config.yaml
num_hidden_layers: 8
num_key_value_heads: 1
intermediate_size: 1024
vocab_size: 16384
rope_fraction: 1.0
bias: "qkv"
init_std_qkv: 0.0236
init_std_up: 0.0236
optimizer: "soap_variant"
beta1: 0.95
warmup_steps: 200
max_steps: 3707
Each number is 128 + 24 x the weight over its row's rms, rounded and kept within 0 to 255. Layers, rows and columns count from 0. Numbers have three digits each. The size before them is the row's rms in percent of the matrix's.

# layer 2 MLP gate, 1024x512, rms 0.119, rows 265-364, columns 448-511
096:133115115092137136136138113136142130162175121103161129065132120162116141064141120132099152105079158115095151120119126126171152127115142146132143134145128098115153120141109128124136114155138096
093:145127127132085138096150150109133141133155134153147078123143130103115150139119120096100146094064184107121171115192146123130155132155141089125121130103171122098153147167111091128163105117136122
094:135159140097124159153137107093153112146090099122139129133137136130153068155177136160143121133139122116149142103097110154128104158101099189123113123083134087121122143112087122154166136124106081
116:132146148142134065166124088149158101161098119102137094132150136110150108129131113125159116093160116078108115148098097142116108115121131123147129159102135150074140133112115137132106122146112114
105:130136117149145122140131122128127091090081104158117131092140135142131111142181147123128096102096118135142131154137118145151161089137138117130124153171130103149066118134181121113109143169135090
105:118139142166122133148164110151108129126134078142102122094072124111160128126079112137099130128124149120114125166186097131139116103086086164134149096147148163168127127112130101085149167120127166
101:118088150160136105147149140160133131165159136100108146111133100136145085138108146107114116101125128130098163137101158107141131116123105104152109100158120112101124151134197140100126152133138146
094:126120106131174091131121089120171133132080147163123182119141142137119090111132102163179146090105148165140113115164143072112130081077149092130119183090105123128146134168149127122140114119169092
098:143130096112138178123145160158160154091129095112125106109118117133159120111158102142098102114106122132138109130133145141100131116134126134177135142176152181151135162095153130096145160065143160
104:127113122140130128132085083124131097126167128125108127122131105141131103089114128135104099125114153118138149159118161164147089145149122129092101104104134135134137099115104173141150094136128145
090:180121148137110132100154145105047142156109148143123090134097108119103122120167110125129109147133110172132172104130141196158132132178082112092152111100116154109083138105149104146145155118140109
095:124116112142111162131141115157142124152090104161099111153154158101150124119128148102120153136078170119144115107173142159129144078092114119133120110108162126123121100154141148127148127133112135
112:131072141107155167115161155120120132043091141151096129106137109140147120107128107128123089169102165097130125108119122137122148093136135105155177158099168097154120109116143141107163102127126105
093:101129065139128132166124103134132129114156155132134086102126119128134144155134123132144121114133144105121136113127123126164117108088144126137113132099140130101110148101080152081157170129156112
096:121137148111157087106151087072133090161153090151126102117170160128141149092155107109095142136171190112119136103139095123103161111102135131082101106083153164152117115092136117121056160101105103
103:125106114117135140149112092115114149120128128147132127159146134143119146085095174101167200111104119122106117167076134100100119095153146100142158176139107148145145123141109170098127155152108142
099:145164169118141153136124121104115126119118112148133102112107103087144108124150103172083167152115159126133107138175127145229147146127108149156139129101174148115101124179150122160105150136158126
133:122127128093126096118180117159133109096149130145105114123148091151162124119148143081180118122122134141135132132128081117119165137141129087118147124095148106145123144144116160139155147113129162
089:134162111150119135114124120092088135152112126134107125131111126141091144097125114139133089100125110110123109095166127116059118125166121137130111151145107135117119148127149085175145104128156086
100:153126114065149140089150149129131134131133171112121137115092116141150105131119124174157134081133160124104149150127090116154137114137113123163137145147133125119171123120122136132129141122100168
109:100115152125152128170129123111143114131111112139065103131190114153108179118084125107150136144140159129123108161124160142092108126109134120120141120155162146171141152087141156128141111081112128
119:111136076122147122098133098126130147137132107107171091128133142107181136163134122151123128156130099122081154109141138095121160130137153123154144159148128130094158104154109162138144088157101156
099:077149073095122127127126103148158055123130100106174127150092126140151137107103135112148147138109109120159115068193161116100112089109138105143131132124152129090118104140084154126113075141107104
105:108131100112132093134130114101122103132122096113105098098112162160110139117144100097085135098132092124084161135169107119105139103101132186138119105084091094136083163111139132132143163151132139
101:117143147089113150098124149128153148142172136072134158131097133154126108121144113116154133130127110143157161123113063173163103132111143165149137157132150113148127091095137091148085150105143146
104:173113107098140141153141120102129107147126135125116117130098106127084093139134107106130137154138104130115108161108172077147130081154148151145110116104149126133123129178149177102088124159089105
096:107117065110109070180124140157139143112132137126108115109129128146103122116123138109152067156121138080109072147099179152130136190134145122137141122122158208135159127141108164101120147122137155
101:066136125128144110078104146150139140156112120148137146098106131154135148161123106091152152105176123138135129104142147127164115111146121135130135134126113076102129115146139114111133135115112189
101:184163141107115180090118181115111112151132173101177108154152141121127115137132128175151169107130108127117140126155130113121129129109128092092120160132106129128157133140146109196108120150125157
105:143144110133128108122152155108142132135138140097167143103124180178136101137135154143170172114140157087119123131121081122107145096092160145179126131122149135134086105104139114121133182094153132
093:147138151148124093162096153109130127128123137172075139129122104132130132149121144114136144144134141149166115102147131122139135120128148090122146146109120091170128098129121145162127148139103142
094:160143140111113085130091078136118120169100088094151163099149100166087136127108146129121117128142162178133140115152136124150128101142156119121133137107132112136164111113159127118126134103078120
097:163169147109138136111102196144101105098159121114125129122137094147104112143154098140127121174118123110189139169170173129160098098153135144135140124159140181145125110142129138135159128159137109
091:170133179094157143132112115145117118137146153139151134128098150119135125103142145139130152099140132108165154120119097105115122128132120091105087117129120089101159147132089120150154160121143135
101:102126162137147157102121133133120105181140156136150138078137113106130100117114114121099170160094084126126146142116137108104134118141184137148131154158168107113100119105128135131119119106100156
100:131118128095152120156130129172088129176131125151139126119137121111132114076157147085148119159112145116128105106148128132098091159128139124070136122078152097153142137138125138144133099127137131
087:139182113136107132074110163127190092119158158114139102154114146161115122138161127129153150142130139087129158141143127073160059093158146111130118131122126159152108119137122118149139133116145136
092:100127121114108101125143147121150092133159181166127106108142108128142131152150117136134144134146153151154113150116145136140146118136164088147161141144160129112131127169138097146135113136133165
084:141093137126113109111127095089123106166051140111151111120155086127115109130138116134107131137146135130106140096138185123160137101159114111160172088161102102109150153148134152129098143118072168
089:187166130117154170113164156118147121119129110120119127119113120158161096158126139152112164135146126136145121151123129117114142127149137111109138099142090148140132136120132081155169139152145113
102:119133153174128136143158103108115156126113177116134091132142128115135145157102115110144096127165136136160171114147100142103140126073122137143118084112158136103122170077120126141134095091117128
100:110121169130146141095148107181135125157095138100072155125132097119148114121087116164139121131125097094116090123102141143165081133195126086110181116123138090160147087141106110132138165094089128
096:118092113111136145151133189185106102140121149138086127104109107148137121132147151134139125147150153152111106134161088093150124138128100147109136137110127096090135113120097142111119128068121154
099:099085142116086108122133130124150135115175131154124095115105102126131108132141124104162123166054158136175084139178127082129105091104153099161096138114152154123106140123116112104144143145108163
096:120155117130081105175124131125144135123127086104137108157112141100160107133130102138129152108132116152125091111147128096106149168111154079121140095152116115126098153118149134130087155164126093
102:094137175091123163134124138123090173162098129143148111112092167138142123159111097108152112106167180154121104145140122126160108070156097172109104140148073175100126151119148151141147147128097173
095:128121108125116119119121116154176096093185109127136144113112109131182090153109090149113151116116155119158122104115142146192106127125152133121114149158155121117118106112146162123102113108128116
096:152132158165129178107078124167094107160141135131159131104126090156123184109119161130163150129078166153109115136144135105146104154139118135128115108093125108125150110144093108145146104123183123
096:153079129127134125147141134145136122140121131134123150124121154123100103117139089169097139157160136120139163101142132166142115154127132118173100117119151135158097119099118182121154144124120104
108:156095095105116109155154111098096086128068149137118106156108145108141093103085124120138131143127179099157135108122160159136124118146088122131150105126154116120085133106146140132158190153087140
097:118102093139104127141111122140128109150145138145133167176151147110089132107118128157152124084133132188138146098093113137139135159118084123108139134138112155144078144135119114098139133129148115
097:151135114130160110153126108149110184126160149126120138127103088114059134156130172146102125114133130104176139098126140136131105142134088151133159105110114119140127111168079130111117148149142152
096:107117128099136106116143119088121165097092121074104144111122086127158128154123119129090074081120113133097096149126123086089124161181114121145136139151119093095163134179133153131146163124095124
095:125148125180141135150103144093165109120138119142125125124163140106114117121150138147148134139113132096116113120121131155176084150150139119129157110170096153139124090164140124108127141127160154
102:155114140174147129115173118139108113104104122168133129124140148139099110125165103109149112134145136161114123119155105113137106110100102118105165122116123075115120120125125120150137176121107128
088:170134144124123105165122127130132129155120149141154171167136099072121111150153064144172123140123145141114149088172165124135131108124105085151158113160077131109081087138123106183154139130135111
105:167097150140163098142131096128171142160157127084135144148081091119182108157135142118125111116124161154095158156150116123132172155134120119168166187105106123145099074194093130157175103146102118
102:130156096120105117138101111162136149141081113174169123156150072168137147084111088155135169133087203116134102138179185118099128143107093109149112125133116109134129108118118123150160094139123082
099:149129150118121142153150119144106105095134082138169128091149126097157120136137127130128121145147165117119152149160122125104072155151118115141118097142128156120153167137154067090118129141105138
102:062145115137133148170130093103167129138159154133167177144148147095142123122131130157153103101105121137110109144086162139116096110132108092102124129152118117155085104144067131146124155121158125
098:104099099106142126143109109143069130130120125141134125115105107171135123108122153124150146113057120113141136132126163127104074136080112128096123152108140077112133096142131097154144080120136143
098:119113153081126132169125150111131172100081144127155150089126123095122139161182145144087146147146166096131124076143113170131098132158126144142142093095128134075120138102146155103132124128158132
093:124129105130125144122109160119135155154134149167128115113133098122141129120093100132144124083138087124109144117136147101106101121116074133169122131080137085101144151150110149113153093124132131
099:147126132149097157168142158121129151114094109163122114116126130168099128103135130116103105137142107137114142105135126140080126141116101133115133133145143129103128153101141129104145153076128121
103:159131087137112143183121168140104100130135123120159099165114078162168113133110124176130109096147115126154129131188144151138118120134176118124161119106130098079114133154083135103103112137167106
102:159107173123115127136155153120088132129144118078135149160166134088148127124132136102116093142135127119118125113088093130168174113133148116112122159111142158122106152134133141115102116138074110
102:129134157132110164162157140106146140107164150133170112150145117119123130141120109189125165124100121091091120125131117148152139152136121129124098127117137092109134100115145128173137138087084136
100:150147144151144152161126116134113173143150112093128148118111119124124118134121139087138160124122111127148123090088133135112091135122144096062119138152117111155129135169131114178150122099129151
109:137140134152121118132135118105133108158170101134156108130143111171143098121186126123129130131119142073140120119083144120155124096145122126133117129205163159105137118094125128115138085126135127
101:100167124134112139123145123099103105130135129110103113135114124182185161096090126152133148117130134156074122127126109071169115130115151062140134095137097124103092147176129163125119094113158112
101:145151144113170100108110130113149130113172075146081116055117111142134115138131124105089140121151123133146136141143099123111100111141149130104156142111099153117125146148165103096102176128152131
105:122121179165128111128136163084168112102097099106144128091119136168134104150138173155152095104138084110132077134099091154113158113145143103135139119148166090170107159117132111137184155106118083
107:142088139132163131125152126131113129081141109125126132114095131150112127119142123173113120150143123075054158177116141138136138127094129085091148131135109107129115136137109130158129111115099138
086:156129140122146177132127140145126166126133129117130131119184144135104101124135129158094109145087127142129161118117152120134142107126123092138149086106133114154110171122118151135127069127158094
102:114160178146121108128160170090122127074149147113120117143077153123092124061133066137089125105147137118145104112180103145144097097108146119117182124162146138099132115195132122124117149099125122
104:158152142141112117123128096124137107164116133154134115137152117130079117127154153159116119122152176159132132160151154085113091092158114137196128145088130142138125119149156093158102115151130098
101:078119138100160135117079130163123165125146131111147141146105144164105097126144143105109129102125093139149087117110133122178100114098118153103145122150083165114172125126163146147107128102105142
089:167076110109164130197104146123097131114162116109132107120107161129117146131169091111117178161140141127098134110117102128103124116121150090157134155089134145137141126141103112145096139178104097
112:113122113117110154158134107169079113113127085159114108124129173173130098155102105127179105092144151113111166111089166091107134149093151114164120138122137129130168092154147115124172167117116130
109:092099141115122164128127144081095121120137139128112113176151157116109104105140085112089123162125145148164119111081177106155140132161096155145145125142104100109077130100138127103171077123135139
103:134125146122134115090097142132158105138135150129167075097081097103154145147173108121104078154141121157139159176142110113089105135185137089144113130101159060073110129118095098144152106121110122
101:168139094128160107116129149111129099137131173164126102112184136106086126108102115141137137141116171086126120134176120142103100115166130134160114108102086101127126164119113125132116135128093111
094:078156151169128127138129143124120147139169145109105126134128122158081134142121158089119131123092135091125130065100132108140105122097097107096128106095177173104095144127112135175136138172070131
111:111167055112095108124142144137131123122132101088115136144148132077139146120145124145087164085098173116138143106154137143115164158135170117112118154099150111142131154086121112136143123138128133
101:137161138145118101156134166171132179141128129143123166126130171116097084139099134126135133156102111080167150107154092152154076137139137099106149123126205126154168113071124133102142089151099115
101:154168125130177148106128123173121119147104154124105154117110125149144133118126107160150112198183119114147153121131163144135128094123116121102110130146115173177150086173115137149131104145164125
099:112104126176173097113077145118123124151169156154134136117102160131134103170144122134137122155135130143107140133121136154155128089102121129126106112174102151113121112115105154141124156153146163
101:090156143145154121147148114134096154147139172085146124103093114166144105200116108124105135086096148119125119131118135091111095077122106139115105151124131144095179129140112117130126091103116130
095:118160149132137121124102168106103103138121120139114105110135140104128166095129124114120124150153130121114134128103141157138176086164153115125116164126120148138097106137125088124172136168077101
094:146118122121103178132153092069122083114184129146137128147130117141118142085119118136128133123121153162141094156139157163079133189112145098165164129155122118101147127119121160156131123142124116
097:153137121125140162120184102111132155113095115125132106120132135118144148134185122106136156123132055093128125126131108129188140135128124150155111136115119123097097125118141142157116100089122141
098:120154100147129126149116144145166166186149129142146130117182143128105096098099120161102133138136145128138115166132111116178131112123094125144121130140162135161122102109091112146104149128153139
094:102123083160098130137112147087142142129145120118141123095121120118127155127137158136151164122144095125150081112141112104091161148103149143091141166127108111163117105133095145123125116081125123
091:165129116092167158101130153137112105107164084108077097159170135146125133118120108135144104089085115129093135170139129089149108130096125146131140150135110106188125112166121111116124140113108139
095:143125112141141116146141139135165090124155123080140129099101119182139133125115126179117111148175156124159118138132149093122122122135114132121158109127160128145120139106107132136128115093079140
093:143133094146124142146114135157107166114117131155144146118143149117131151074139183159138128175079125143160159155166115161118129096127125115144125119102094132136129102153129133159123083139137162
100:083091143139129134179101138138111149086160135121128133143142183123131130110121075065101135136107080108116136131125121121154095124084076154129105109138120159125132130137097173138142161158147092
108:117137144155098116101118073119104115188102084168142126128143100124113108080106177097101092159106138108117164112139094154154128137159136125138157161129132136146124118134133126088107127137129113
111:101139141136145169142127113084179106129113133126113137092092128135153138169160149150116137154125173152115159154132113124145114117111100140093110119109165180062158127122143131128163094132130115
103:126138123130159135120164143122103113156116130090098127144158133139186119131171182102125093135145122118131140134102095113131102113090099098120142118145111136166120168142125118118144148163140140